Each number is 128 + 24 x the weight over its row's rms, rounded and kept within 0 to 255. Layers, rows and columns count from 0. Numbers have three digits each. The size before them is the row's rms in percent of the matrix's.

# layer 10 MLP up, 896x224, rms 0.118, rows 616-678, columns 0-111
099:114112134128149110118101162139171102110151155101084108120098117121120127144128117134128136112085150125093131105089135114135163105111108172151119123143127117135112105141126106137186143114139108119121143127091116108101150119111094080180138127140127138139133109142110123127128107132136141146132101168111138096125131155129150106135123103145
103:138147092116104166109125182127128136181110154123097139111152108090129122147152137125134150126116129125159135108156111095114111109094135126156131141113096162130139100108133126130104109135111149131099137121109142147107147093158095132146120121118158092195105177171158137134072076086153120144106135108125142107120137072198154104141155128112
114:116123143156151145130131153106083151119084116119121134130119132121155131145128114117122117100114138082120135157156155083202161100156168175113058098117173143114108122087100164129144138127087124137112121117147138117149095154134114109172099159120130138116145130131100114142131138138150129158211127143152127116100132139125103124113133161128
107:102147117100103159109134079146117133135146143100139162158132138133140161155126141119138126135099094151157151118134132107132124118072128117126137143143171153106102126160149093140121139164132086131092128137161144117155151105117090135122129141151149129135149142101139111110180113108148129136142155102160090129182111129124059117139145101171
102:169143146153116099125124147118146116111071110131124138126123109095120138126156158151107172130135109118155124155136141150143120119158076162117125141119081163138123154107079122139156123137146087111152106104143174100128161109085127131098110111084103126119123138142115114102140128104115120156135113152075157154138154156150145159135125123119
092:172113131128122121121157104146140141144107104142145130131139121119145120125112133142152104121093148104160104126158147111133145118159115106148157167147141131143154149125170149132112124071142097092131133109152149130094092143092107100116101123111143119143163126109151127099082088153101119087158134111170143143178118133112179136120104150118
090:124170134148135145125133129116175129155143136151106137129132102154108138115186093131106124089110158120127140107103164154132065142156144153187135112110084124113132149120093102127116189138094099116119126110152125120091102092142130145110123048130124091162160149112094120107106155113108087111115130178101120120101180139128124120103119130137
099:143160095159128156088073142133084103097145121113129140129154170166154149122178063106146131144118097131132156116140135134141140114108109143136105139123152117122112168137117110146120101130146137126110116099134159128142113156143130131135144133136152094152116116176133124182141158110166110163153134141180148111090088106144108151087148097138
106:164150131152126113131116120136142126165133146100144117151105143109098181112111093132150140121129122108106125101115147134101053139114174120152165168163134158113082141127100123161119110189113120134152090160106114150117184119104159128144118119119137126152153107143116100102117104131173156134147130144119131136115118124127091130138189123181
102:108112116164151123112114135120105096131135157117150119130132115146125121107119154137110181142139136115149109089124142140140092105120131145125124142109173123154140156114125114096148049160149148153171104087115099121099109117109128112085075121153171136131157155113086171166129136112165175106086127166148104160170116136148144101174127124152
096:099125130121134107098135148121116134113082128127115096126149143124126142120138073141119156118088114073188139166171114152116161109128163144125140137126138128137102146150118134155132139131099144133100123139140181111117097118090132160125168098121133130179120111132113141143102167104095092169094188082132141117149152157116128122106108146109
105:135115142131122092140108121153112153130136155165092157124122161116145127137133107137126180093151127090093118154131124101146140160120129125132094140110129097120190129120100132111080129137140098149151129077164147157181048113145114105128103125160153119138110164108111110116130124095146156162144131090116141134111135142126136126112068169124
107:137130137096170158173142145128082098103147118117136119110139103083140104120129119141149146142161176142114136138169151088140101128109168117126134111109127112127109138118141118158113128153108119118159132125135160073114087135113108106122108100134133110087093109105153152132130156163156140183125139127104135127146139125114140122156159120152
099:134103087066102094165158165140086136149112149131165109140134132128147128157129143134178159158128108063109134093130143160135092081130147114108127119123127125103104110114135141125156105066103117135127137167174163132122189170105138113107173093133146108159126135140144142105131080167122118105126130149147090089149109121165142132106152151142
116:107132121102108143162152153127149137156113110130105100122111113129078165132102133103131127110117138127158129119149114106108114110137132135102159107131116182110153123107137158101105149118131124139099168133150126123112106128121121142116129117157119147133121146107148152154156107137124158098167117157133112149129152078094174132166132105150
097:105115130139119124170124100116136151116109101118161124140102147145084113078119114116135114147157119123144098151111147133107098137120146133086156144152155123117108148162115131123134167156089125053160128134140149084083132074124120162148134135128083136122151138123130163128174077124109138091074110127088170144127103152098120120140132124147
096:106123113129108135152096089164118175138145105155107102132128130109092118127137118125119144133129138155119144130180113115140142109139140108116138099145098130135128113142106112116097136133129139193121078120139183148127152114158112150122149158096120084125110136160147129159155120137111162162120103128112114146147107087159067112127148144141
106:165151118113106133126131113080141137131116123081119136096127130157120104131141094093126158150125143089121086100106129137172091122113110133152121166123153177174141167142097038136107138141155163118138156136111127095127108151137085103088140108150109124155104141122119119157095172141145127095143150141118137133149137093103151150154153104128
099:122117144128143083118099119114102140169117133116174155132120150139160159136076145104146092138126140116099156093154131123157143138102119131109152157103111094123124127170070146110145119118120170130129122145086145084115127156057152159100128121114118157141131143131153107136131132105111142115114152150072087091146122141097120115148145134102
113:168126108142141165132120109164109075121113136099109089135160176104131131121144128139128138095109111088123114147149136125097172117134120140168117122113164116083144130151077135207104128119091144116134140089132120097086128107148125114122153142148107134088136131158130139128132168118149129095140122105129087119119117140127120090176140154163
098:165127101094156154121103138141153143130085164126151156167117126135117126167146091131157103075130150131152130099110124124142145129117131140117153165125130154142142098121127161166169127119146157126130108080104156127117130136072116102155128125101091073126120137150157128069125093111134111132148078151161136104123111125141140113126145094086
099:113130121104115120099072120090124161162158121098142159159146124182145104125161086128135110153100136142140136113171100170130152118126128146107160123141141139091116130097105144104126143079137144131154178106111148146151133147127104148133157139090098179147153131124098071105088131155150162107105141138143118145139099138134148172114120121146
104:130131152139120096118128109131115125132117123092162141101137172144172081109153129128115148107153165135132151085106137149154132112147141119100176082112165109148139151170102125118092142108155085109102123100138113141159151123114151107128079078092097154112134137130103135136159148081140145172155131116125102096131152172118104118116162109105
093:150146121148083105130138162098158133117126100119136165162138130075159084132149086117144166145141097132157128100121119128154127138141161143086111146147103107090132097125092145149154140154151152140171146163127125109076130116105133058114139136093099123164121159146145102137160155132100112146129139157117084122079132146111146135085155113120
104:117134110093119149148137159151135127085116133139120118129159140118154157123149142134126145126123115135097142136110123159147106126128098136119172157136128145099156104115118150133128154136121098137125122151125164107132139136089112142106135148141150157120136119140115116154113169108149133116160166087124130163151110109134099094033117151173
095:133125116168162145131103108149107102098107146073122126143165157090162127052179124136095126118119130070133121068152148110150133152090126118144151143152143202162143142136111105131172151117109123103087114123117144119126166111104158139137127078116132091125144132138166125119126115124146145147139105134119112106130135138124109106096102155133
091:113117112140120127109148130143115129189114136127156113158125158119109138137120112127157170114101122141105162151117105101134170104135126138092147125105146094092128119120139140128123117125118123140101099151100143192104185081118151064141135115135160150138134144139148095163135069098089133104154141120140066090056127133101132146175126161119
103:131163092130122146134106136141129142095117165120141121121095087161100153135141139119116165108157128093122174114089126117034121070138093146151162193096107119144097171118095135128130131123083156106151110135093168160125123130118102129144143172146158103123132132149098134137112141090137133156089146139116088118082111112105146138144156121153
094:091113147150112119161148149141115146089104108142153132096118121134083174088179163176178163144137125112121137148128092132082136140123164186105162110105162107153153112144127072151073143096127131110095110147132145141129122141155127107128111133135130142115166158116083126105130137141150135118170117165134106119076132115109135089166156080129
099:164106117162139106145177092120090123091137137094126155128143135130165101081114137091132157113117180174124174110132146119135128117121155134113131132119184129062139123113141147134140141144096121110116152116155142075117124154155120137100115152143124107133112088137174123102144120099131125137119111110124085109144134093107143151112124091147
104:119121154085140129129143112133110125127151137092129121156151117167142169149122151130144122090125121120109122148091109102131094074118117169140135106114144132100128092117107130173148131103164140177124177121155111112112146138090152116098171151107136132091102107139090141120097117135095146101133126114149145157125133110119113093182109142109
092:132161098118139124122114119073134157145143127144121116111082112163095121135142111132119108141125164100105112144146152142123130145101157109107117096127136163139115125099126143150090151112114150121102132138135090141123109131070194152155152122165125138162131162137100093143175133152126122114108101177106132093138127130083106163163133073171
091:092147175134101153141113109139160167127098138115132100095122150133140133071133132104161166116106114066135118150164128120105208099133120112144145143157098149157125150086133115109116099101180115116118087132137100090086130155124088126108120130167124119131121147127147129132128147143133135132129104110158108173113121109160161153156145156106
092:118130130145156106174108119122137134143145109146174160147151141132152074144159161138078183090150175135126126118146114112093128140130109125112131162068133167099118152113125151115146144089138121122109104117110179150126125161140121121105121131086162094117114110132168143104120131106145158128125135101079128101141098110136128131149194105133
111:125136110139137125130106133103104125142136123100101121122128122151123121157130139149120104077103107115138154100130135113122132104160092134145117162136132127096136119109118125132118130145118119142070125070150178181091153157117132099119087171111137139145095148115137159138112200135113179142082106102101156103135089154124130115106155108165
093:128139130111112118086136126135121156108141176116085162129161113148145108143154163126101127149127107158132097140108109083140148112096131131109096172094112113101163115138153174089128115163109141147134128134130123130151137111101097149096119104107143110144152125160122162114086109126140157107120164107097154112139121070155098116110136183104
111:137121110086156090191113122162100136128103114156160128154133139181126112109165134158091085111144107172121145139179101110130130119108117159163108061112140088125116137140117122157143171154108139087119114127088185103116107106113084117132073096143102144086070109123121108138122152155138120119123176128183092110143116076122134139130135116162
108:116193097136129147144138139130172142115164141103110157148103136137144114123142135135151107113087170129133112108093116176138145144147091062135145092118071129120123125128111177140102135117146158131114101151103166118145174124127166145146144159115138132120152107083059119141174117159139137105104123100129105141158128129148083118137144118157
096:110149103150127103122152141107128150098131112184160112150081159139183154130099110091104102121118128100147130143117148129115115128105156160135163108068134112117118091142133120157118106063142118095159092119175159093148108117099143117135132158112101132122114135097136115116129129102144129160141117097113090077122116114112186142118125128121
093:093148131091153065118166154167132115090144112142136131118105138129103124089159116136131147121116092111136103166152189132133128115094147100115148139112102137145122122120104139142144131113173143117101162193129164116093130097131128121146152153117164166175137099133165095122082103116107110180089133111157145121100115116100154137116059163125
100:137111087102118108154160075110125133160117113155123148076104122117154141118088130125127156143119143187145101123163154125135142100123141159105106147134165167141133147104163104111092141091122076137123111099199130086130125139121125086093139120139096116089187144154142138052143153131128119121147133165106126130129109149128144111143142142114
102:141168141116170150126127149131143165187153127091172119146160124133158168087134151105096137123113136137079127130127176125139152113184151113145101151116122128114126108098159179106142134094096119126117144132088171139104164153110145139094148154108121125152099120142106143139151161102130157133142158070125110112107108131127089111086127177058
095:104124112069098094148125145122122141138071120165126135121107090129134138111131141112121138116169129115097136100163133185113182156114133133119129113157132109148173092057082082130168144125126138093142085148136136086139132118110162159107138120110091145119115106149119157140117118139125089133132113170124139131099141138109169136133156145117
105:134158118121118145130131156141129147092129113114131138106097131099109146121117193124126095147127137104167109130159148097174155061108132151143121077116152121129150120125115104152180109098115153164100113117108150134110092140168113138155092100092114117124146112127140144123132132127155152161178125118166143113123152123124154172118144158138
103:127132142089173129127137108123122137100148127124110135151123139150107139102147123094132146141077150098117104173176108097167142106169131144109109140146061117124139110081125079138124126118149087118098063120142131100133084127125112097137137146150110113134158144124105124079151141173116116152164101103113184088147073120151080133108137118128
107:120175132125089110122138108133120093155108115122136128158156113110169149122129153122169141120135139132109155120139139130154121085140157091117106124114118134185140106150075148119116119137131118159155112109182135153094116167085126119127149107111139122153153133120167110126164120147143128129131108142128120075106125125159116099104134141124
095:141121101130118138116089139142107099144134105107150085149127170142153174144105102121114092195132121069132147127146136142156126141133093160124187091086131119131155140121189112144157127094133162100091172168127121161103130121125149120156129106159111113111108139188134177115102082117152144137106104142136113159141136119093107116138142107159
100:129104094144142094177145166125138082115164154144125134088158190112103093081124118165103103140097110087143129149111171135125067122152098125134156103147142147142120088133111110130135112156094138112144129090106164154145110106119135140158147112121138129122165153118154127109104127130144110135144118133136136132126135098139161143141144085126
110:113157132131154160138099178094141081129134132144098126152150121110146076129155116116095174129144158156130106088127115102114153130114122140145141064150090152121177117087141094163120131120139146101141099132161150127106111102145096124115096099110111103133147170109165124118111113098122117106112145170178123156148110124130112188164129139142
101:162115087177143117133097166182091119154135107144163135136122139132101110130173108105125140128142120081159114124100133150135130137125113134155105129197104116097154126137076140112067119100133169132143112127109123119128184126127151152158119140099148128145141115112130128075130163113177131128174113077136121108094151117129110175115131119122
103:129103077169156111123129145121101150121098125171089100128105089125045154118134149132121138158181168165132126123107122122085128134076119136139179083150082135121113139112130159115131081163115113162122132130124115125139109118124107123132094148107116128137107143119134151123132175121146102154077117163158145109111121121140130179154177128122
099:143113106104143125158110108104134131138140099146157128148150146138124173119112093110145076132107132105131097126113102104123122147095127134180118122149145179121144108143069124112098098100158109149097103077134132133112108128102143105157122106114113134149169143151149141141149119111141142123106145149121153147131149206131117101153121134142
097:120106112144150115103136095158121061081125149084130136145100152130138189128172132120111100100104106105125125140134150122153134151119121104134123144119138171043119118127113122107134190116148139119157121117140123119133157126097153141143112109127184117104124153184128125149144130157141118135117153088121116140130126148165146138117096113124
095:147140131081115103124135185112147104108102124143110141101124128115113118117132128132113132173112129147057085139153164095146105126142130123139127126140127137135112115155096144136102113169125138131157174199111137130118134127091141087140131132121081117127084121162115073181150174138161097162106113122069124119167122133142178120149143146085
105:170142114116136122121142151140138112166086163136128155181118089137114169146126132153154140098111145118126126130144142106159113134182120103116122135149144108125102147131143175108149136067115095150114101133130106127144099085125157103092119133144119126158115169142125144154132163164165148114152126097112123133150125135159125144126167069124
091:167125149162137128147129108152099163143114105184142081131136145066141153123131137117108137104159106115174149121096131147134171115126107120095121160131106132142122173115130153132120104107151114090109101135142090133161113117131118133128147161088127120083122189121129131094101124122132127161136128158153117146088101112138125116093107145114
098:135114134159109126132088127114121116148110154158167121135135125164139106124120129125106080134114173138147164104128129142157101076138117181171125102136131099101101148101096146163125136130168141127105085100114126131122104120114157081116121174113117127121131116131112113165127132097137131115112121150100113136165084148125103147132139137157
105:101169145119116107129146171065131133093124143079142124131090120152124142108109100153160148114131129099111109134158143102132075119112126139125127089093134185123168109143140122133126138143125152155124158120093180128110143108140123122142124141162150127167081132114127134175084156120180120130132138101141125167173102087152114142143148127162
092:127125132153118104148138124095138108105095113147112123152135125118133087072146104135115132110103112123130141170142136143121117070151122137102081132153133155100130116108119127120103116142117144114131122161134102107140144114123107127107116131136087126124110112163110120139149099164123097119128184127128112126103140100132164114161149140103
093:169149117141103124136103094143129129162167096116161147105180107091096123128113153127112148129146116150156130150126145153135148122116191135095110181159113119081146136137131108131109135091128155125132143127150116098096120123115109132173105148108151117121173131096159086131148118107105112121126158154102143123141149115092108121119057143128
102:142127099108146157116121140124134098108108151110101155138108099126162157153157133144122106132120096095158132160135159111171111159113163130156156153107140112081127123110135130103143118108091133093136097108130151132134149111142165153155132085149082181160138136136157120108163120157169100115111098086118109112106127118143116113080114149118
103:138160123145130144154074133161081177068120128097128133113083104130155150134123103147105121117133157112106133115108131116159109107134120187122137110096152132109133077166117097079142129058131127110074133101097126134144160140138147116154148115111151109136143111139066099157160108108145144113126144083127131109111141147149166126135152115098
088:164166162121119138125105106092194136109090159099124142147096136103113134173122143136092090164122134131130124119120121126139166110146110118125129126136081159131112122149144156113165116082141097144085107117125109127135116094154143139139080116089124115162137143133140148135129085153148132123148111111145108157130089137115134094086109108150
# layer 10 MLP down (transposed), 896x224, rms 0.124, rows 616-677, columns 0-111
094:093087090168143190109115106116106121124125144112149111115113108137154136133139139150103098127150117158110065159107115141130153172138104111146112152151135116133117107105184111118114130137153137121157147103117126149088160171141098138129155174102148116118156124133163115158120136074073126118111146119159072121106097128128119116158123103122
094:128137172103096090137080161131120135135132118150078122121131193114126140102135108098127120133112094135126153176120157119164126139147129137148051191141186126131109137172075127116168159123118119164145120150104121144139113107137103106110184158158102163108168111086117101126136140127139111177153124097168128126152109126088134136180115134157
135:115195104117106116103146094146137115167121116121120124164114059131141142140110117123163164136117103122115153102111093115129126125150131141134139137149113093170127131110145140163191148097166098142130107120132128166118148098135135113103112128102125118135091124114117123136105148150175134152113126138134126140166154146147122155169110082177
091:137143131110084140150104121162125127098110170107117111148123143108138108075150069118140096148131134111106119139116134107149149153155145103100104122149139073146134155184129138124127139165138138092166096084129140115136102152116147146173112107134091125126124124162171127102118116072129149154153127145160072103160144166126120123204094081101
093:080157135120124120136114128133109145164158144122128132114100178146150106130117081115148123114117109112113129107108128132125122106155108133170112112124152100132167112144139143144168157116116181143124146098138110172133110126130105130153151113165144133117143175090142134163134146134142134103107151101157127121174088131087158133123166148102
090:132114159120120135106145107152123142104102182142103118175105151142113091135147157137150138115129094152152096154097131147122151133122132158119129115145148098130116103131090102176146165116132143148136134137083149097176094106148125122131089152114097146087085160139127133147122119107174139125110091135121103116126104098147121116089090100099
099:136121143149115174112140127107124093156120125180138148125125092110140119128122128143146118121151124138118156144127146104119130166096124133185099129107144125139109163126133165167185148146135147099099119165157076142132119099149151060087106160143138122155146110099121144123105140107163126115164133176124118176143139102119112114117156097139
099:136113136127114098153129096144124150139102138179117101131115103110114104149102179180156151099116133066130119119147137135099118135133124078143166131118167125099160121123089167132120125120144118107092137172140173079129133113100107129126094119121108174102110164110135161111150130147123133160139123136126132122178102148092147127071163119149
109:134118119088135092138136097137150147122123099122155135117143163124151140099096103141112145164124170129151107139135145143062122143132121112115132134127167110146130151100132129100084147106099132105113105153109099120103121117121136130140130151123157180155133134170146105136172163160157141154145134120133181106148101129134162114071145090099
099:110115152132158164109140112153148133145138125095169071108167147161166098152125126127166119126088121135174129133123146150133148112135129110105077130119120145161176169101134114160121053124124111139149126135149139102105166128171100153091122102109143124112131091154138124174146127128120103160129123130109077081128122134152117055117155121082
095:188135118129154155136114135117142137134111139120158154118183119154129142140126140144102174137126106147088154141161100105130122111139137134119127173119140103125069096135117128082118101128105151157134114154106113112111179157127141147090129162098158116103076137163109156109124118169170123131143146111115153112121065131181154088084137169153
095:141144127128066149118139103118129133126132106119175095139145109186114124163125105123142064161122186107134112114124099145133137120117121134166104159122115121145148182113126160128194132150138135118161101121120150087122169166129139094136100131102131130152117180137126135121146099159136139136154154109086150075105145117088109133108138130104
102:128112132142096157123146098116131128141143144159161127106121109127122120122071138120179157125123146124144155135123129124111121140102074089146120154129101115110138148181102155149151150133100093103099118134142172129077130119134144139105168155166091110125166126163129146148167127155174113101071087177122130170166145113142135129108148166104
100:139140110158144141114140115112141122197155136098146121126172161122103119124095112122144113110087135120144186077135111154142162114131128077155122127158111114086118128141100155173158110143180124080145097105126129113145124121100125123150088137116115135100129131056124108134127119121098120165124123112124101155141154125107126148100162177113
107:104076143129106144137144112088117134137090115157117102127176157131111148147106119169142145152129129166154141120143099143123115109160115135124132140132124149099098131092153162081049153138134110113100152141093161164127119075104118155149150109138125109155159101130104131120146092113151136074182106130158127149097151101102137153140121114147
099:121149141136172156119143169112093091115143127134167163128144098143145130149105094124111126107153150115155152154136129113151138152111119117191146150078088138178145121104126129138082163097152124190090103097105135100171107168142122112145148149173108122076134109128105130126119128075105154101154107120158151125141139087153145145113139147153
100:161140095147138152141151092147140142152115108148137131057144169138147097141140163121137128090155110068080142159128120142145114128157125139139146093115101160117165123114144145133151149135097134092125096111117113153123095103083110123111164114127087154119130154156116141143133164132133140087160097093123080136127140118145108104144101120129
104:119150123127125105140151145066126130108147079156118124135120129100128126134117096131158114112141153127114103146148127157139134125143106141141106114118133155058140137097106177138154103121135146179138162134118115099131124114109113125109120132109100147159101121145133091153106108151142117130138117139188142121149115159134146114150132147117
107:139123140146107134075102152135135137136094163168121148138149117122151179087128162084115141134142147147134143097100127124122135127112125122125148133124136105108136129158100162168111122122078147141149138134144145148162154140085136112077135150093102130115125123075095106151086102121084139128137144118099121120138149125157164122176206095100
109:135148118121136154139142090160116078164111130092116135107137164125125164151141172147113092149111128134143123151137141134142146131133151123198146097141191152074125139111115108128108080123149129141140156155136130157115105100141115134107113108130156175164109116128148082109166111138105113158160150139108150127132096137114112092150081136157
101:108144149131105098078120098100088104115138131123167100139114144119099097106157133165114100133177151128110086151090142160107120116084122147119103147120103121118078110122143088176166129123105135106129138108133096153123130076133120166154130182139102151139131142110095115157139136113175098134148120100145171142090117094126151122172088167151
099:154159121133113105186132129117141099146141099134129118158152136068143105123118138108106123071095124136153116148067140116098119129135137119148113129149176126113149141119169140092122087136145096150140133093130105118097131143091161116137178135177113110117121123087123103114151091125146094109130156110135137129132122106140131181149145132098
101:101106090156109107119147098159123152127094136109116154073094124111131123175131153132121132106133155137135157149139135166120143104142114175078155141051091152132128157137130158139081154143137133121126150151155145154143115154125135129123138152169096138137122099153133130118124122092109111155116135120136185136106127105106093108117105137120
101:121138135130090154128190137139114114126078152135123146155122120153107149125088155116123141057141189126099172151139155147094173173126079125154112116142176164147129102121120135110100089117100129125116136135141115058150147143173116134132130124139113124099141082137168130141084122090143133126119100131122139166141128137146112110099078146126
101:144123112162124114071097098155100148122149120125175107086123138124093088123098108132157115148151167135128088133141130143131132132150113112112087124124147143121160082178138126110138121121134136153126080117100168111113113127150140131137115146119133120150128092146087142112157151111105102099127130120136136133176118161143141158105123117126
081:130172129111126129130109183106127086150149128147128145119141145109136129201139108102136132115105115152123136121103142125138115147109141170120131142125106121078107141118105131099155149158106124104118104099113113145134141122159146143132136162172122108121143148107147087115117146114106147120149169143132162109092218120122133163149146144090
090:142083130116164107119129094150155077096127139154131118170163125115129136114136107143134111126116126124150120092109121142133109156120123116108073144152131162139165135164161129167136134078115118136146132162143183105146122122142109125125112118093148099114141099167149119119121153126127122142077119110101116150184062149157100142117134125120
100:116153137173099057169129150136102129138089115125146080138133187143148100136136109161136091167117104157107103142132156138163146150149168169099148124144159137143145109170089087135136098095108074100119142123141127143099120146112160123141126115104092110158121155132154131123124142137152109117146111088109144130121123125142105121108120117156
098:123089077121162143110152131127119085149116162136149143084123154146129160113105176128096124150107121119124136137118108109104121114110117138169103128157102103135128146160097123090142117150140133101118158143145154104121158150094146149120136121123128093115083154153088171108103153130132142119134142126105100130151094158109102122116121140116
088:123138106173134140096122138160125173099125112123067119103090135085143146124157118177120118182145115154147109170126119109151064160116075134135114158150125143133129129156102136136119133154124142111114132126059110110128133121148141111146137152153086102101116133126105130124160136130110124161115097113145151113138152101117155115113117126146
095:089093137112137089150157141121123080097137133146132081090098139134105148102116148139152129137121124094165102174134139132129100113126125135148143111131107111158152122150136155137132126105108096116106119144144149156095170165106123123074124079108141118155123119129115111093110100106121085108143101107133111151117179137116104128175102088093
104:150127124119121110149089137093135126125131095118173117135101082133125123127155170093112130118138093076143134167114150125138141163135185135104125146095107139150142121142109110128136100126121128155123118144156118111097091131181048130141125138070163139102127104149132115145187104131128114142133138118123100109095084133127144161128105129126
093:125132139098135105127096113097160123108130107147141127154129117120129118144125110108128114080174106171114151075120148155168125156121114149107136166117106136120069092097101161125123172120112158159106136134108127142174135131156153145162126126118124139119117157157156134145104113084137126165091134189121118098159119150121113112098155143143
096:137139153126110124177112147128120108135119111130130166119089123121114135080129137117139096137131096158116144128087150105139130133135115191144178115130146118112150151157140103129125104124056144102137136141131110126121193071124163119147141139132049147146161130112116102132168169106129084127129130101137115111133140167144128111130112183064
106:135104119140128115057144138120137148174112105132100153138112118140157143150157096154142131142149140083133121127131114165160156162126133143142152124154130133162114132131141132082137116124146136119116147133141177117094127123136158100133121106125153130157148129174106134133138189119107136119113157156076140075089133136122108133106160133171
106:129088183143104140135125160105135120099115154113138101144077144123123151115123184151146141098103162122155138136148112134107123136141102121146115095131153132136109155111118092140097151119128160115130147121128131113152136141162135145138160140119132098109103147143083145126220120067156095153138107143141104107081160149096152142094111107088
112:106161140127097093127147131097135127124121141137111109151139140151128125142106146154121105151120145155149139139118170145103134164109162090129126142119169114148102180173076088131111119114112133138151123137150101101165122182166150150135136152112140128110138131146135122114106115152101117141143114125164127126104127136068120139120122079097
112:138151145133112134167123139085162144143147127147180072122192183139144125116116097185118147125152095124163143120127148116112145134140118114113070109131124136113144094128106089148137079098136119109141147154114160169138147106184097133145132121103098123146102140157166088170141130136147110119141127099123134066165113114123136122114147107128
096:104147118097135154087119146122118109101136135120087110173162108104116158139163167089134149161177121111090132117127131129123092105163134116181110147135137122109144118142096153131208134152113164115132106161138084137137123088154110131128171114133144110129135156099122119108158146151113134114146127096168127149179125119109123102178091097106
089:122154086125157159075143141132143142152085104134164120108154119133110139165109148173100134155111094158123101077115098130152125109104168131151125131088105101167124097138137148102118117181104146146099108148122116160116168107102114171114168120159120180144107136086134119137142094140110118102169155120166114132149142162139103152116155108119
091:111122150149093106136132116135115138109098112158157102125157129107133138079120167130131138144097136186099098134147110125123136140108153126137144155087168149142177128142155144151064128096145113135124155159193108130147138122151159108090160101120106126139126121149143162150153143146116109118095130155101116159077140170135130089156092065109
097:130126167151146072117141181102156132123146102126130117162126116126086142118141108093159147164114092155119110133100092126118089100147144163127125193144157107136125090122088146119082101120088137120114137131103134110150126135130114108086157136161133123098152159123116115158132135139149119125100105133105137144113101138108158119085108111114
100:159140092180142171117111160129124084128140136102123169136150152130161082138106113122131110136125130139142120158084104093128122069117130112136141132112129096154120158171187147133201091122172109137110128163127167162116137148140088096148125138132115136135131147163141124108111115110122100132146112077147129102113117104112102108093143112157
099:131131136113173135164126132132121100133108139099125146182165061108144099147115147098143133131122104146115142134102129119136115157111133126108104113131107119136114157141124155147144103133146084098138136136103161123127129131120107112139123132111150076155160079179127145097169115155132112116104112121123081132104090144165184083141100108119
100:116112097138140151142093158147109131158130147121127135154121157115140130120135113148123085133140096142124069071131158123102115148121125144131193110114090099157114131120103125114113128094097117141152098124118093153127133127111147137152106107125106125111141166142142107088147147102144156109141166102105147100070192157124151122085163156154
109:130089153119151148114104152144110163154179150089114141094125133160107146112152188134140103101110116139126165115151117134098121104124120150077135119150090142120105161115107113185076095170092117124139117108124082163178156131108118155108136139097145141105064108148115162129137118116172117118130110099155112168122144116142178137109138111127
094:101117128164142133119104114147095114088107193148134154129101094070124065109164145097138082146132142176111112121110132105130122096144123111133120149138129162126100113133105133131092083123140110145135121149079128128175123096100136123168139134151121174110145110107116100098170113124097118100147104086118139113086148113137186129163152162151
109:100129179124126147098095109148141191152134134109161108132127118145103117139153134075153182159148120173133105125136099116127111164097160155097111143090120135141130146092154131134205153085170106127082127121148131124124164130117124117128116107172141117122126133085111114125141142151106146120170154111094110126107087189123100138067114156080
109:153132124145115097090157120124109151128092132145163121124133166124132162154071128140124094139153139115126125143124170148143142147122122099147097148099160165175118156146083161085118108138120117166144152129123123112140142128120182139128113133114129141119105086161139118113125142135104119183104079141074152123116126149118143110082121105144
105:112099135083147158102146113163106116128147142107090140145167105144126122071122172111132125181143162112091115126166116144097095147149126096145099113124141101073121103119129111116105124144107123149099153115162130071153137133159116110126137164124129180110108093099123124106114127172168147112167100105138116119107118132122120127064135088113
108:125129148132168088139095080152184128107151124093110106105161131138146106150173119127081115067104084103162140096127132090116120127151174087138137122110149134167146135131144093155143170125148113115128141127130111114152129150153144128104186131132113110094135123161156127119151194106102127111159156138136108102149105111088127098126181119122
093:166148153099157128096134114126132110142103095107107099148122083125119092138139120113113126173131112137143151145176126147138126124105119130104099195136125149173104123142114118125162116137164090131120153151147164074111103157097154141125132156136137141137125091114132160130092159123078122121152154097100133099148095093077057139136155114122
093:157163114139122131141101161119142135145092161128120182117147144136130132191177125133146170126145126129107140135142078134115125119122165115145133138124136073138115142102121112142181132136133107092115136108142171101102127063119157145131125112134106121140142140094130124130178159124071138112123127120119136094144128126115103181119121164148
093:123125160117166131151143129159123147123140141101134130116106158102161118126102117169168127147137150123068109139141094144126172104145154139176100121157090098103139169124133144124226141130140136097136108087098158148102085143126127130151100126138122125103111128175113100126110123093131126105103120123132114120137123107118144155121122127153
104:130129100126141126130157150079114093118136078187119132155105116122142093128116102124123159115137141147153172107125097118138148117156116158153111092137104154148122123090128132145185157133115130089086161121142107125072107114092102126155110125119126104188120122122121089155086154107112113168165124123138144085145135136108150133163113179158
094:090152145124143160083122137100157097157143100109105160130122164146102133124173131122147107161088131101138119132154131086151123165136154138152132113144142140075155115127153112153110122142099156131114150151122138099117127102082154115151146135184091122140110084141164128126098170090098154113145101106097090143150141133141133109160138139172
096:125101100115123145088145112117134167089114155117133159073103110097151118144120153138137121132125132143178116164120129136110118145108141099105116128122136128141118101115159159092117128117103120152158148085130114138125166116152135103122177110130129130058078121137117157090161133119099141128158123155129153163128144158118139099142128131084
102:163126107161112107087160139109092121161038125146131152119109142099161111138184116109166135108154157158137147113154150118161095099121166134084135118128116094105109118092162141130094126119108112107114118121089127109114141163141171153139118136143090162142110145132137111164093124113122166142158148117127106126103140125112144093113086130115
082:136147166103118113135141144126157129131136119108151136142146118176151123116165146092182145140114165131146138136125106114161119151097111136147141127120206117167148106120135126097109117138134125152101105150158110105141113140060115188129121076126122118101143160156156138131130141099145125138157123154109128123125161124137159091123139137126
083:161120143117133093133088100142109062146165104176142128134148142140153113087085090120110079131140141129168141122112139117136121166104114137142090128173086122190144161169155184107110108119158139110129148121140121131148123138126141101143104116138139102143155140133136142097144126091127124139180122116149108154115130115098169102092138135125
100:138133088151135107109112148148120144126136127129127140119169131135129119134112140084113149118120125145144138139123092159115120090143145066112133152120124108133096053121095134141123084122118106170126133155175178138132144144133124099167118140107131145098159139134158125155127116115131100098127132106158138104172106124109147147082149088157
114:162138101151123118147142130162097124149105176124143083107210138103114113116073155102118110128163111185144146159155128123160126135117147154129113159132123114125156157158145109119150129129071131143135137161133153162157155092147110133114133119158107106126161130121113125116128073127167117135137153125138158140124119136111137141109122101143